config.yaml
d_mlp: 1536
activation: "swiglu"
norm_place: "pre"
positions: "rope"
rope_fraction: 1.0
init_std_qkv: 0.0254
optimizer: "soap_variant"
doc_mask: true
dataset: "wikipedia_en"
Each number is 500 + 25 x the weight over its row's rms, rounded and kept within 0 to 999. Layers, rows and columns count from 0. Numbers have three digits each. The size before them is the row's rms in percent of the matrix's.

# down: layer 3 MLP down (transposed), 1536x384, rms 0.0363, rows 58-74, columns 256-383
# gate: layer 3 MLP gate, 1536x384, rms 0.036, rows 59-74, columns 256-383
# up: layer 3 MLP up, 1536x384, rms 0.0366, rows 59-74, columns 256-383
down58 101:497539495510525516522499508497514468489459508536459488497521501483479516457497496477524518491531499546496459481534534469517479503481513476543495495525564558509489484483530498502485500522502533522461480489497520488490493504532496491506512502486530504500474501484505487508500520512460524543539487482476555497456457478551518490494503503520464475536470508524512493476518509496491535507497
gate59 090:522520507531524464509500490546508517461485484531503504490500559492545496471521484544483505531450524455500560518494489535512432482486493472474558481450488451498482494532472480512507470512499519509545516518553459503441458527501437488495481487496486481500529433439471539488517480477476484499519513483484514469483460532505461504462494509500506476488545508529491471491503517535502498534478
up59 091:492436513485517519490531473461487511508466514429501509487534442505514493498473506479463509489544503508519454542500535485551511511497520485534453506530458509523518522517511480552494504525476488437455479488445537478530467493540498512491516503494507572502508489510515532520506524504508501474477488519487513524488486511480500524496488493475469500524502474495519495480521501511495488451525
down59 087:505570486481499490516470492507501557502513448528470469494414542476460531490506519524508467523462534489481553473493452537456486520513495537486547468425512474501535481499505492469487503489520513521566518505514466503478505515462444451490454479459482459502502501526507523490482448494482510540499521506500536485464456513508479465488485484504503489487515539490485502521470518501509514529467
gate60 108:488527463501489498458469537523539513535541527557500425505490553495484486521503554491503460508544516459512523506511480519509542484515498514475509502501509512478513536474526509505482538486482499511513509514461498493533513502513474503495483547472447544480502518503525483480464488503501456499501481501540491481499502461481479520461474497491507583512516547483492486492530510507525483535553
up60 111:460481505451509482458521481530541495522523468456537520531486508477514495496444468477532491508512487503505505529497530498512504499546477482513515523534498524519460505520478508497501515509500489517499486506510526490491446485485467486527541487509495499472494481521537508491541491523545522503465520532490491468495555483518494499541548495508499516514464490531512487525495485489499490472537
down60 111:476497501491499517527505518513461509485535507483515480507524518469478457523479532460475506535518468501497524488459533502501510493507480506525507483518483509476507482475503447492497500483487522457482528566481510555515519497488491501482488499505480479456497457531481436505450521478517446497497493495541537474499518518478484472456496487500482490487464492462528438450547507511483441555534
gate61 099:485514533531513486512491491453504530487502527439500496441499514492500553467477480509454448469504514526496511445455523483441481547464478499498474490483491504461515496512495467502461510538462518480458498469526515534535481475530505526471463565498541508493484467488492508510474506497474486438474518530493488527513518521478525526484494511471488489537489521503540539499507501498487533449486
up61 094:506480503491508526456506508530496518512512449512481455536473509457501455499490473521485534517514477478534499472523514456457494527481496497478527514455487511442498472533481534512506479494474505484457504474500467510486520505541508480569495498527525470487497482485512564493487461571496508500495527540515491478452503541507505517448518548471479498471545522467504467463522475518496476478524
down61 097:513492543524515514449486518486504549521512483491455455523459499479506531511480486510475491505533515495484538510466469494422534562442456471501498493481516505454515498504466508509526469551506483486450444458488499491511510528559496498507487530511564502486491501525478548486489495503471498456514518532523476497460518512455484512473511518468486487486510516488532510465495498513475492447505
gate62 089:499510495482488508496505501519533503505482516466503477483512513492504525521531468462470523540514523508488549437510525480531513504472489510561499522532494475482529490492542525493472526495525461474468455501544443481484527480483513541518532490486479510533500511489523503476504510512507500517490497496506503501582482531487500540524486494514500483524495474507475454482513469541471505507517
up62 123:517516520519505521514501493453496529469496488495548490506483484479487517451475512506552508489458485507496481510492509516511498487475485499509501485475482509556501481494503454518517468494505559502460526520462488485493483526516518490483497518521523485473523479456481495522450506490472492452543488508495494530455479541516490477503552444507526499501528475518556515496475525501484502531503
down62 107:483467463473509476485494522546512476520518503504451509501527519502506495546525489497462496526535518498506517491512487484497496488505495503493498530527519517458498538522488531475484545517494433501540470484547517481511504472490490510505491477485493489506478540540523507463543499518536503548469506492508502472561485443475494544494446533489468497487464519484449479500538491491512491485510
gate63 106:492472517460484521458520472516484510524530486487525512493486539522467517497498503528489477471524514480491464457548499491501537489503478500515493482499494524486541489480505471487558532549519533454500526514502502480496504507562443517506494467516486480497484522490485524467435512532515466519490519511533505511492500493452519500470479517495462520486553533509487505480520493532502512504466
up63 101:519501465519504482495451510488510504468457516478452484502496454492510472482490498474507518526498480514516536505448490463488551507497522502533491526493554448522496531535491521483487503521498500504471496523492523478488502509525502493516564481509505500495538541525512516462519515463525496450502494479493510509492471497522466508483501490524508509503507478523495542458551526504506533537480
down63 102:533523496564510498503458507495497486501476545522501500536533481437472495483455492481483485499496514540500508501506460480499511500508553528534493529491564486495503544520510501525488459504511489539480489529481528502515547489483509468452524533493473497522544500502501508491538506488494516482496488536477502477464464475483477519502533531478493492518449513482508540490498545486516502514476
gate64 083:507490500488458513461440532474525497545517524492499529480513490514486496524483451468468442525498532517502494527493448482518499476490481499436523549501464515520508479519517519507478512497498489527542470449482525495462461500500518443493529453467498504493481520487509493523482475502486492457527501511570454484479507517483549542510476539498460484501489535491517515507471472497547524540525
up64 102:532490500472476499494481466543505461504537509505499492477499512518483475524457496531508487473460519510476498490473527473510486479475509455470520542492518521461523534442516487492480524438513512492484538495476517452472505525511510457484504479486492476501508514493530488540522526524463491466551484489588451513510515518502491523522448482512509505532521497503509498493470534488505498483569
down64 091:525486503506482464519510463504504482471504497513480507496490501531502478512465534547509511463485537520469510482482514484525496496468508480520522513508533517469502519427501500504493520446523510437479551494488501474515509518521518472496498512499480478502499508508511496535537558531475496465525500480544479513501514498499467493506483480525512494522537494495522489487516524515479489466511
gate65 100:526523509524513487532485510498516509452488533495498510548489444548537485508585496532517492485454456472493490502465451490534476492468513477475511487507494489482447517511503520504465566475479563498495464461448561477531482497493552494507526477515524517490500502496494528452497533455511463477555491537463515532494502494546468459519499523548533505492498515501475547524493545492482530465532
up65 101:506474508508509513487488489491511504501477512536477573486493464506513501507555505475492469453447452524501501455480461541517469516486495518495486505549448532520458522459539514470467555502442514505511471463468506454539494524478477478504505504528521524490504497472541503447515525510493492557504489510469525544500499530535535488480485497558544488538486493456471546535473509489502480463519
down65 107:532500469519478513534472516515522510488460512502516553465538456499543495509551489477502461497470483533508484459476487480537480483502483500515489501585501514505470542498516497499469556498463509492476475448476535478515483539468476479508516467546495500523473493461551515444528538520530485528503503520480559522509513531537512490507462539516519498497487517490477578535493529504490500464521
gate66 106:501478501491523527550480481491468509476507522496507489530466505479494465496502494503489482484451473532490475493469489468542508520505529482483516520482499500483543521529524457494483465490549492467541516520476494494504511513524510500491502475473507538487518481484458557466502546484491493517528553474477494483494505472548530512508521483497495495547516471498453521482525560488473487515500
up66 111:491509491499517464472508543518540472537532497512500560512515529497498515502495539531485510526521532501504457535510529515489499527489459556506466541488475502470537470469465499536486514512448530507483471463526513524485491478480491484445536502501505504543471498500544519479489464514533531455440486536506484499465494473470490410490531484511508505435470473471546484476525541445467523477459
down66 109:515533517496537469542469509484492470499522492479490523520463498486482510476485524518480478521475485485519499514522481508513456520489491501470489501514489507530536561523493507498508506495502489472521476506513503485533479520514499498449495474453477541509473503525522517488498512493524511482491498478521506491475486484526504491487507482497480529497492414531510489488513568479441472504447
gate67 099:514524524522482487508491498562504525506509485480512512479523523452523511483461495541523503487498524478503532535473514488510534490478482500520490525479512471512467487522480484515535465557485493485497452490538475484455493584541500506511504481481496523504532485513502484526477523473471522509522503489480489517559498504467475547463464456502540520480436495451511428545476472453512520479488
up67 106:508515496554464495520473496520492527543505503471535484518508500518496491502448482541511475477486509464479532548468498454474512506512486504482527517508486489489495519518528507498483497511511482504517489486498495503508506515542528465503497519475478532499508499551488500517461454555480533495504442493497492535524529472516499508514509483537529482476445486480504496532508483499536542523477
down67 107:526565480438495523495522519526454502527476500497499493484483536482516469547492479471538489471440508526476466472521482485505495492517448485477498506503483481502528503497535502469471507482498504497533471547494510517483482475548477462517496494497474532494529537556450485521517462507498536514457503502481472477512536544475508453427480468523523464504479485511520552486481473495486522474507
gate68 098:498502428482503506535508491439536506478495503461449504474534461504508511480512491517502516509522458514518481507500489495471491511435511479477526538501511514515461466467508462494461507539525505549506492521484495495522506498474544498508535534532500523499459499510499486485522539503478474527480455518527484491497493536551503521467493470495493517531531457514501548533457511507480471473485
up68 100:511499524461497534448509519533479498507497496536513463494452531493467507487488517480541512513490561507532471533469471483478525492513501511485482495469484498498488530520478492514535504532493490499519471484518510477482501511500483475500534504480487509478473491481499472537493532476521465480491520423542531485559503495508502534490527489489545463483509563498497499500529485475517468500518
down68 100:503504497475473478525501447515510459480509496518462527471515508550541493498494501491506492549464496490498542515487511500486499530504503469503545507507436521520468521492495501470520495485523524509471502528486495494478460481477533492478577486458468494478493500528482509489498491513487497508488501491543509537469481498569460545466473474535505516501533494513488492486469462518501496491464
gate69 091:493492510504493502477478527491505499505525536477477548478507467507461494488519512510485494495527536491544535531502508503508485511538507517508491560456475495490523506497498482520516493519502525504494471480502497459503461537511523474499505503526475475466484484503493476532514493466491493524515536469495533512536531505542563452457503512511506468551501540460452519501458511478482545488476
up69 087:456507537486497538516533505506492477525500497516480475562494544475535505494534527479508503479540469517479495445465476499474523520499542453486514466519532458487501469467492453470503539455492471475462483533508544522522533483474473532453500467505510524525510485490491513497478535513527538483499445523520455440465467525452460489553482512490467511476541500530528466513537496494540483484506
down69 086:476480489486511522509533506496539492491510519474469533520491480504457501506503540516506492532547515501506522502462499499485457514548536452535517529487487458450508501516518520538515460522518513485490479492523515494511460542523524500489489513473479474495489514495482483556490524508494489540534518473489539547479523506506558467472520518503497473534485512526493535540452535461538520473481
gate70 098:554502491517476499476522525520508512477508521488526521470460509497469494456515515512535545495560531519506485469460509489492536503522541505486488472517486515508494475528487476499535522529516508459538511515524500479500501527568491529513472495561523491511495524501493523498482468497502468490519519499548467509485499540464499491481494498493430472490479510487511495499493513489531517478479
up70 104:490508502524482482468498532542516515514485508469547510499500480516462534473492550469517527460558561515509482487454523465536514442495510541499496500498509511506500477464500500445489474517510533489513496455495461480469505512512513547481518512524534452519483491516505486457525536499530514462538514501531493469487501513519490464477529504481506483492474526535484503530509499478535492570449
down70 104:480491506479462480462509495516498498522509505485551497510511514490494541464496514456514525508520529516515508483474524459484528455496516570503488520486501484511470494457455501515452486514519502443565517469515496492491516519485501525521472504525508509518495551505511445515514539511544540480523526486519489477505493501501523463470527516477501513522519494516455463529518482507497494545469
gate71 106:552490510527512462528502495544531480473504474546481523498501489519484499511505515500502503520450487468512521480477501502504483479464518505528450468532520481507469565450529543484479522504463531521531464487499485479474534487511511517508517490479486510509514490527491486473498510494458460458485480518530536467491481517520457489486474490471477472474471557479436465527483494513517499501526
up71 101:471505547506496448523538495528509522487513496548499508487492524492510505505502502500497446543477512526526496476498459514538484491480472519515504430566485542480483474502504539508528516515499507519483476513484485543474536489499490501512538499531467512484508519554490488504483488535481484482482486546530480501478465513502494479499552484435445464465505512495479504505585460514517495493526
down71 101:439537519491501520492517533510521483534504475480530497485544524481495493506478482534481492493517535515489460531500502505500522500511456486506561495513474520512503467543472500495528479499545481507476519520463523541503443490511451478501505508515519503487515510527519516510478472502505505542472514500490466519508477504498540492489509468533497480497527454511512544473533516514461477497513
gate72 102:499495546491516461539474522558548502493499472512514508517450508504500535488502482526473486459483472530502479525539492490522573442493469485501472493489509503520509502490514507497498515557515498481495478522496459500501510513498505485457483487510493514493487429423515514522502538528545534489510510521505463533546495533498499464462475494516498471528492469494486470439525485497514509501552
up72 091:519501466502508537459535494441459504491522523477499484488560460514515466507481528492486510583526521476502502463488512480479427545505527510481529509483504480479530505520500524501484453446489496512527540473502521472504493495513498502529540498483507453488508540571482489459500497485471480516483485484490531464482522457508519530549526500482478531470509544501519544555487524498492481521482
down72 097:491493555477525455519484517500526489491501477500511543509447505491507515492530487483475488468500514520512444516501504510498546464479485503501501507480513505560486555491536511489488551546506527473474496544529490462491504492545464504501509509459480509515486470475503529524524527548518516499525480518465432516515487538488507484480483481483492465520483479528479517492497514518478536480485
gate73 127:524479512532497517472464485545485551457537515528461472516487498528446466431501513497510487467468495486479517525536490526486491512489475483506536494491543510482466531511480511519471536483510472460492507463523475519505528514479515510482484447478479530503493513495501473474551464510518471521471504461526497507520542441495448467503477489511491511442478499493518513467488496490485492496511
up73 087:488521470469544503495526526472469462505483443481532498515508525474525487555480488504509474533493502512454489518465459472504483492504511492438491467508477480519550488512486477503543476515486499548549530510502555489478465518504489514495526564496528452514496523522464545528501513470482513518534516531485507472482487487524541521529474500494490513503498483498541494565509514535534524502525
down73 109:514480531527490526454469498530484539453526510535480461540497524545440485453507499509514477485479512496471518516527484519483502503493480501493534507496545501517484516500462495519492538472507476456487514463516510508492530510506516507507471468451481532476500517504499466470548482484503485549463484450510500523520558421502450458494472481514499505460468473516522529476480496463477500463514
gate74 094:493546530494499467484498570501535476486503482552455494529471521470513461497516479488476493505535508485500501476455480518501516513524483497527555513537546498503487464458502465507529546504500545498480465531438528468539492561503496492580564487469520488486490524494512500486529485491497522512491508495536541488492500479488514522518501519486479537539494487500518483541521510522487500542540
up74 095:515547524523510492531516483503486490499496499458487499486479503506505497485488513530511487481538548447527516495502480489539500539510513516516499510475487524500498473478449438509519511530478470504518456531476486495510505513499466468550485512532541448500498496501563501469525480496500481464475524497519530491489501483503495543529482523472471526522539530492522446509497553477528503534514
down74 094:483520484463528473525493516480543497482494494544484525533474499498512494516480453462477501524517503506504468469456522539456528490469497486521549486518475515483472492457506513507501493505525554492505463507493494471530486539542524505527502445425486494491494491488464478513447503489526492534481504497500512510517504500482502501488477480509467508512490492509478475493516481515511506536484